From a checkpoint of a small transformer trained on Wikipedia: 124M parameters.
Each number is 500 + 25 x the weight over its row's rms, rounded and kept within 0 to 999. Layers, rows and columns count from 0. Numbers have three digits each. The size before them is the row's rms in percent of the matrix's.

# layer 6 MLP up, 4096x1024, rms 0.0783, rows 1525-1575, columns 768-895
103:503523488544507485495470480468490503535470495525523517498503477530474499511526510482513540526477491455525502512541467507486495486496531541500458530492474510468467482514509477487462491453540504491494483519486496520500519505475534491490486540533514503494561496514468472493527513480448479528487509512495503502527469520410500513514456487487508545517506486552468446493486498498500530511505
098:510523469495512468517526496522481502464475513525501520511520513512507489521490533506471538552498571490452468492502468530448474511533503483531556509486511555494486541473497535531480489496527495486484521477458535497512451556559525529520467554493523528501474481501502497489480490458517524502531497493514440500495548530498496489486471473508505527493516479488479477520495511518486471499517
093:553481520523452526511420488514499547476493514525480525519471518513468546488526477477491516547532501515488485489491482533487476500488498497519526467479504505496517518525517485478528441505495511480505489530499550542519523491465519510533476453501519477513485463501556476526523512503496479525478479492523507502519480513482506518513518516508492466522513436542512512464471511470526480474458
098:511510473498506507474443537505503474509521474498466499530492510529515503512509480480471522483496482473484509533521486524490513466532485537520538498503483451531530535522506499453462519516512448536506502521499524509473478532504506472460479459467481511483546505502522521531547502524528480492502498495499481480462497500493501531510505466507486492460528496472437478501515462517519540480522
090:519502498517500490505508501507508507521485525523482528545521516484548485522522501522475482497500498490561469516489486476485516519461504536492487526515480533477487509533539511507480517494493498471502514462507494448532535513495462476516488482526526479469548490529538455517506468518464520484465471503491526468530490503493486491502496510504500503479549510524508468506528537492551544505495
104:481516490507493493481492470505482527516498518503530509519499495511548471529502499547482525466544515523524502509542527505503526466449486523493499502518453509507534519543508463501469469458486458556531517481528561527520464492520493539524530502480464486503475534532516509497487514481503496519508485468518467508485489516516454471486501463495509479482532512443482509516498476506491528465473
096:502472489513509466520467494502497451474521451516479492492477490455477494518500490479507482471505493456470455480520522493506488484501542528516490474501484497522512540487485507472493497467472503482534492529525486483514490485488505436546522541532479493476495482506489513480542543493523533532462526484462482486494540472501486502512472566445510490489475498526475503506521526511501481488461
093:514478550467502536508521500475522501490512468516471500474487530521527504491522525502480489532497516490521493510461490461483500480499485475506485466506467531488550533526474494510453447490503507490475496473520499462516492460482504462471471475527515469521478527493497506452455511515504493490483519494480510490480496513481502506506519558511506501521507466510504502533490497501494516483515
096:477531556519503511485490524541449490536503485519472504504468526464487537476525548519536528534520543475478506523473485509468489496503524478481505456504522538493508514488477489480511489527448525508523520499483494499522505477509474514526539473567520457496533528498498512473459481511511519526503491500498504468474492509529491464553499511507494502505527479500501516513504515513506530487504
100:491511413520492513535552506483502520548475502484488532503523496548479485451461507513513480509504474488466506480542533517504509488513553504475504507477515473525481441502496531498464506497524549510487488475513521512510522527461524496511539488494507508546481497492492485522507477507465532511474501513516507505463510521467483455474499499494471507507467483491477460499531469472501510493532
093:535501516517480492514528508513478526491490542472479497490517478468493513495496492491498497522473483526505475499494465486527512478540479467532509485542494486469475500497513500495463503462518515484504513489559472461487481502484454546477507512505507539518459510467513487491533480495511525468508532523483458493517504502493532540478498520514499512481542491482503477492510492528512528463514
097:475481454489508541493514512530493520530542469538498496491491456487501532473493475495502476547487519525513477485512487511507508486491499540490499497486488488532486513488449469534507528497508516506494478543475513499509494501480492501516504497463475478495522497495484484515495535478543518512483485511510486471539519508456503518543489506483551499459477515507492520479543483500470479491529
103:469504489488495558457480514494491476538480503462485525478473524493498506528453540522516504493497496512445534509492499499502500482537533509526524524513481473473533474521483515501489472480502509451567455502461499485518529537509513484545494530511471513483507529482454500494509487509473511481487469511510495462510511508507520506467506499501489503482505491471549476487478479500442558491508
102:465487505532505536471538515485487470463515501524515488502466512474515480503527548505509509491483495498477515490485471529504527469465509529476545520502516468499510496525490501492520469497510497462500530471503510464487472478489512513495511537497540505480515507523487470458460492467508517534490528543476489516520513453545525502495492570502484489439507507534510509505528466510490540471499
096:478463482495523479505481537520494497497470476461529495515462541503487493460484450504484440516511511511504492517539488496479485493528480478483524493467501485486450495474479480512504458498507461491521508496501481538504492525469455483490489468505470472492506477493534559546488518500487491470489482502517519518515520467489485508477503498488471524469452506548498514499524494496548477496505
101:522501491532513456477443512483496492508454510499478547536501545491559464479492506506478493506484481518511506464507489493485522506529537520512463457478484526467496502526516509496475521520462505460480449453505491517506492525510544509528489509490510493500485539529448527508527518533499513498488488501485544523475498481497481522557520486472505471521506495527524516499486494486494509492481
101:517525525480493515517486458509512476508518472503529479508497492479514506549499481479504502535472471475444497525502530491511513525507494500491478538498466496465475478480488483483516480510473479464447441481475460504504488498493517490490500506515445501454508510504515507469504486499506503497447515492531486497510477474464506499482507467529492487512493492475535507512481486495515475501480
094:519465510510508498514519517531482523553564503471520479505512486492524496482480520496479483494495501505491511540541480474460539528458490491529492484461530492519498486486483508486495500511482470554524526479534497502487520457486532499511511538476473553526478496514513507497500469519488509463516508502514435542499506475519499481477531508487493476494511472452453478499456480475476529500505
094:521480496516503525532506465474519512492491483526464467482501455527485523535503496437473532471464454530533512456492513473488502505573555524481509515490490531503552471455478491496510509508517493494511480521515464531491531462504509521520501479518493505450484483499496499494497496513468532504457505503491501470503469539532544504484494512522530499488528480486483475466479497488488473509522
103:515506512497481500546479493533531495499500484440530550494471563519498493470461507525500492486502519500491558497522482551486496510471546513508502499542500490494511508499489485472484503493545513518529529529522503527480459500490524555505493481524486510489472515491497511491550492483495498482528491501509494511487531501511492490507505496499491442494509477463517464477461437509483490488530
099:530514494498516500517505542498489478506493454489471505544462518463513523507523506481516484486540516493521497504462523481477561459492489450507478456512454477533506499486446491522463527497493496480484500485542510545496492481495530534556480494495507494486449551514525472495464462526495499504493528505496435517497516515500515472489457507505465508520494441557504478495500479517514494503500
101:507488502441542497524462482486492525502547473513475518507483506509498481529510506505444500507496496523526505504540508520488458497515511514500465501491537470508508449528491484515493515496505490547472483535519507548490492514498542495482495501479465506488448526491500504484474490487478486478479506521518472503489480516482516519468517531531441488473440497509470502495492464498477475510439
084:551516506510507457546522452498542484558541551499529530512496484523491565498541460515468492517479507504543471512517471513474472506541497550488509465522503507524514478505501510514506495505487536525494459493461506465497520527505505478511489522483547474502485476520523536538488504496450525475498486433522518500497499505488546501520485510437503502527534489503483498484492490515527464552523
099:493511519432441461467510532473518546528525510478512507482497501515520491460465481544488519520542486478525530457518498487550486474504430535535482500500469493483531488532474534497484499497527519512463500510509504529518550497477484503475446496497502526528484485496463494477474539498483506515523514513524482473535446504498489489481489497493525509546502485512507543489481512479515506462511
101:513523482448479501506499488492451531502483451474468526505495533470497503495532493498464496500488468478514464483498509512480512504509452553523522498508514498513471518524464487499527487494493501507472498547490473522498538484474513500522565476473568507512480495518527449491488461502505503470543461477494482495482508508504474503462506510480518562464446454509556538530542506512506533507502
100:558465479486503512509502456512444510521469492511537496521522508527482497525484483508492495495459506482523488525514507493539483463483511500493540462494484490517492473501474513471502502513452487467468558487503483520502490483504507498528489510493514522501470487512515538502481490473510567488485501527461521517496486505499535529475492463494507534511471487538499484543516507507535525486498
100:520484482528527502478513474500494484563466455471509530467482527531449520468487477481504529536520456493529493497510498481513472533512470472522474503513521509511478528538478472465493456547489508486501522512476491502463515500467501474468520466532480456509465474509546520504472521503504506483510531478500490473519486507507503560518520522464498530447508480546502524488487529504540492524526
095:536504541511474558503519478473529492532520480462516486490511533493492502469501459537519525511463458513489502514490494497513539493521542488538541487522528498470518508469495512489462452506494538487529492479528527521470473475526481434496449498484503511515513483487480548514484518470501491507523477475525469503523529462494504468536525516455498524440509500519481504492535507518474526497456
091:506538472507496489525465468521456502536466498520458498516476493527446512480496483517514464522491416489481490458517540488500485478516524526552488480485500513500499472426498517494560500511489528494518482487515475492505487497507498480552468534503497524489478499541499515535495534477519501508500496537483537467488502520533545477537514508470478455496536526504546518457505555476516527494517
094:476521505499524477509515483520490511490514541477503474501525489505518482495498487490507507508502544508475487512482465515501518493494523534492499475515482490518487510519473479505487508480501504483515479448533458515482506462500483489517489519447492501506506507510496551505469517493486511491479491498503510476474513479519492483490501510450539533502518491516492513502485516543530476510522
108:503471500513494526517476482515448513472512500536519508442492481490524547477534536480518502494437467466487516483511502498493516473485488530505492514483527451506491521458504498521495502508501515502516496493502522509480534485491495504508496469515488477503516542516515510486512503490523520517519457520506498500527486511496527497498524507514512476473516494450449458524522462530477459533521
106:478488494476501445487500519506467560511497491533479499503499500492487498516512543512469480505526481498482511481486493455485491468531488461508541486493501463507481508486464530469499526503479504521534434490505544532489511479473460531484505559485539505558499489488491483471481467492548499467540479490503496510485498468553531492505475485494509505507493507496466476495519490528528457522516
096:506475537468495546529527532520473526524508499498514516458500506560558488457481513500542460464514483521531487497519504495518494478486499523445518532485463446440461502475467504509500480495513451528457462509513489503459478504508501467500543563480505516487489497490514547523522491494471505546506475540527489539483440523477530489494518504499468489464499515488489531489522524513542489524504
105:540503474530493463543505558504545475475505426524477414491448529512507496537481515525520465410472524478551494540468475520463518488519483488449499520510497468552528471518456514447494496482521507480547508469522495507497497532495483508542501483478509505509512534524505496515475534509482489485511491485504516515466514512479488488472513463539487520500504486493536477481516521491500508585512
105:518497481506517461490525473471570504492539501510519525462500501525506487472527522529484469466477481526504494512495493528523483519508508493508535443472460561510467474506497523493511481461465511532497526488496507477494493489472443514456499520494513542500509497468477460455491548488490493507503512494526534475469490479461503525530507523499500500496491460513468480467507496506444462495465
087:476508487472517535547495495480502503509480532493488450469477477487488480490527494496490487501436496565505541480472471489486487503494529526483453491508512518475473507504550496475475486464522463511509495536534528495515477468522488495508529511490522517489542506472460513495452514512508518470516467451508458469487522475514480525492474512507459471488525505541479517500486466511520524492505
122:505559487547503552497516497467516514469503511475466498539493507511505517488496539471515467486490495483468493489476513494461483530467487499501448483471482534596439544484493461466491537505498581500490434497495539548486491460496506445516473474474480511496501504492537509478495519485506492501503463513511469457478529495486528498524510543518499484473515497527500521504476479507477445496444
103:475491507499520480520456505527480532563494495499532489520519469562462516508518560535495502504529518493502466529518542495471475487466523441482463467480551514538492506480509503519496489525457442525503519485497512493552464561470519528519494498526502512533487508472496481508510496525493513491432500528491558497487506481471536487501545511469500497528498495495455487515505526524506478465526
103:493554468476540541558504529494469505496485518520503506491494485460510427486513516464509535489489502466470489499481489477490486515473490526458518501432526483479478507508502476472449482518472511496545547526483487468471514488482496490503516473497473494522493491522460532521493509472482442480522478552491522545518507477521504478512558505514499452583493556485485488497461527505511518504500
102:511515530449498475516526465504508467493495517546515489437497465523498493500555541482502510552462494478533473523493473519474500493450452510485483536478538523484488467509503479465472482481517491503489470499496511505528481529481477511484483524463466507464476486483471553552520452519464478462531486500558480538502517519511501476478523504522489490518482525465503509513522517507461493539472
101:518521480518469502548471478532480469492500512522509504496524480488511515467492531462506472525478507494477475465550486536533480464493452480487482474497515508501478469523487549475490519451511510537533546480492512508509514487506517491496527516507543471533508507559507472486531495491501499516554516526515479518508496486513462492497500486525482538506495536508502523489509501543499540518488
105:465529518502515501511537474529516507481514502513503467475487494494498512484482523424537487494519500487543509544483564506562497477487505516534516511501531495474507515504501477493507524475531498514486439550478480463499528504488530452489542507470502480501535488520509445488512476478541473472458528520484506507519501517470479513499553515489496493541512477465504461451507481514494509519496
092:437492489527486530484527490520508455499517517480518453492529518478521463481535470460541461473492483494517494472530468495491506486458528509466541537480543500493511540481502500515475490500513530462489432514497515500462516514491525481478523522551502520493499528478499505488507493479472550483503534516494488513466495495450453492553495483501485515494498482443526498527497499481494519504541
104:497475500510500510515507460496491497502512480543507524508474461485489468495531560529522485519525494480485486543496512510511518467504486462480479501488512475505489507483496497486503507469502517489518505502535493470512546507512483457521504525537481506484551483499529544487529504474506473515503480478471542502500498541481522478526509512533469477534436512488468528542491521481484533528542
098:469490507489496477504522509461459542489516498487466515522465471468508492523464534542523486470557482530499474472520468495477500485517469500468488451492495451514508462518472539474447471500482503476478505509515502526462467471520495459538515506505521471482523512507479457474513504509500512538523499496502489538546490450535533516495500532506532517508529517466501492537499515530501481475511
104:516488515503499530502547541476496486531530503531485504473470531489505486510500534555473474457509514458507485510522473539488449463496465509483494504503531473470473463493471463523504533504479535516523510524521498517526495476460505455514505531475467460504484526515513526545475469500471477500479465518557496502492456510481491531498523469500528508493504474457446447494510534502504478498490
093:513524496486431508508547522496531498480490480526478516474497513479501444508507480465457518493485499496555490435484520519439506520415501525479498511510495507503569501492490482509491483459525496507490519463472487519476486471549527493487489503460480486489466473485503488468515555496512498507539517480501494527514524503510540458528467432487538467548506500504500522515516486495473532512472
096:513489523460518488482534507497506486498475508502497506482487495497530482525557510564524475557511511534450477517497483478477521474486493504528502462526484479452499515518529495438494478505543476536525486506486475452515499526496488484497536499511449501488529459500504500517532471525464534477482508469530533544503515525456460526504504471485453479530502521480487489504452477462500529487486
087:468500521483471523491483488444506482485507512476477494474488519485494535534517490514477499471608494508510472475480460492514517526467498500500491522514515507519470515505503436496512526506492528490519511495525468497515496503502498516476485522460513512546478501502486461498551493462486489470519462484511421530517502534482501513548493517501498510487504532511476461519498519514532470481521
096:487527493499468508480518502475511504504507465451419444481492515509485484471524547491505494431488515476510535500554522510499530518498499502514454470522535499475462516547497523502488502476533511485482482528564481531498535509520471494511478464498518466480497573475507536527489474522544484521460520481469520488516497477469499450492537521514445504497512495469485486488501467543514480467447
100:525555504513529545480457532490517519496528487456496466497456511503474531490452495520489473521527487551556542488517505522478439501496496496463512489504487550532469537480483444560490512556517476467539512469502456490499501543468536550476527484500460483541494510515518478478544491537492518461522493506486520537492483478504467525494502463497483511504451533502517461486518447468474510490498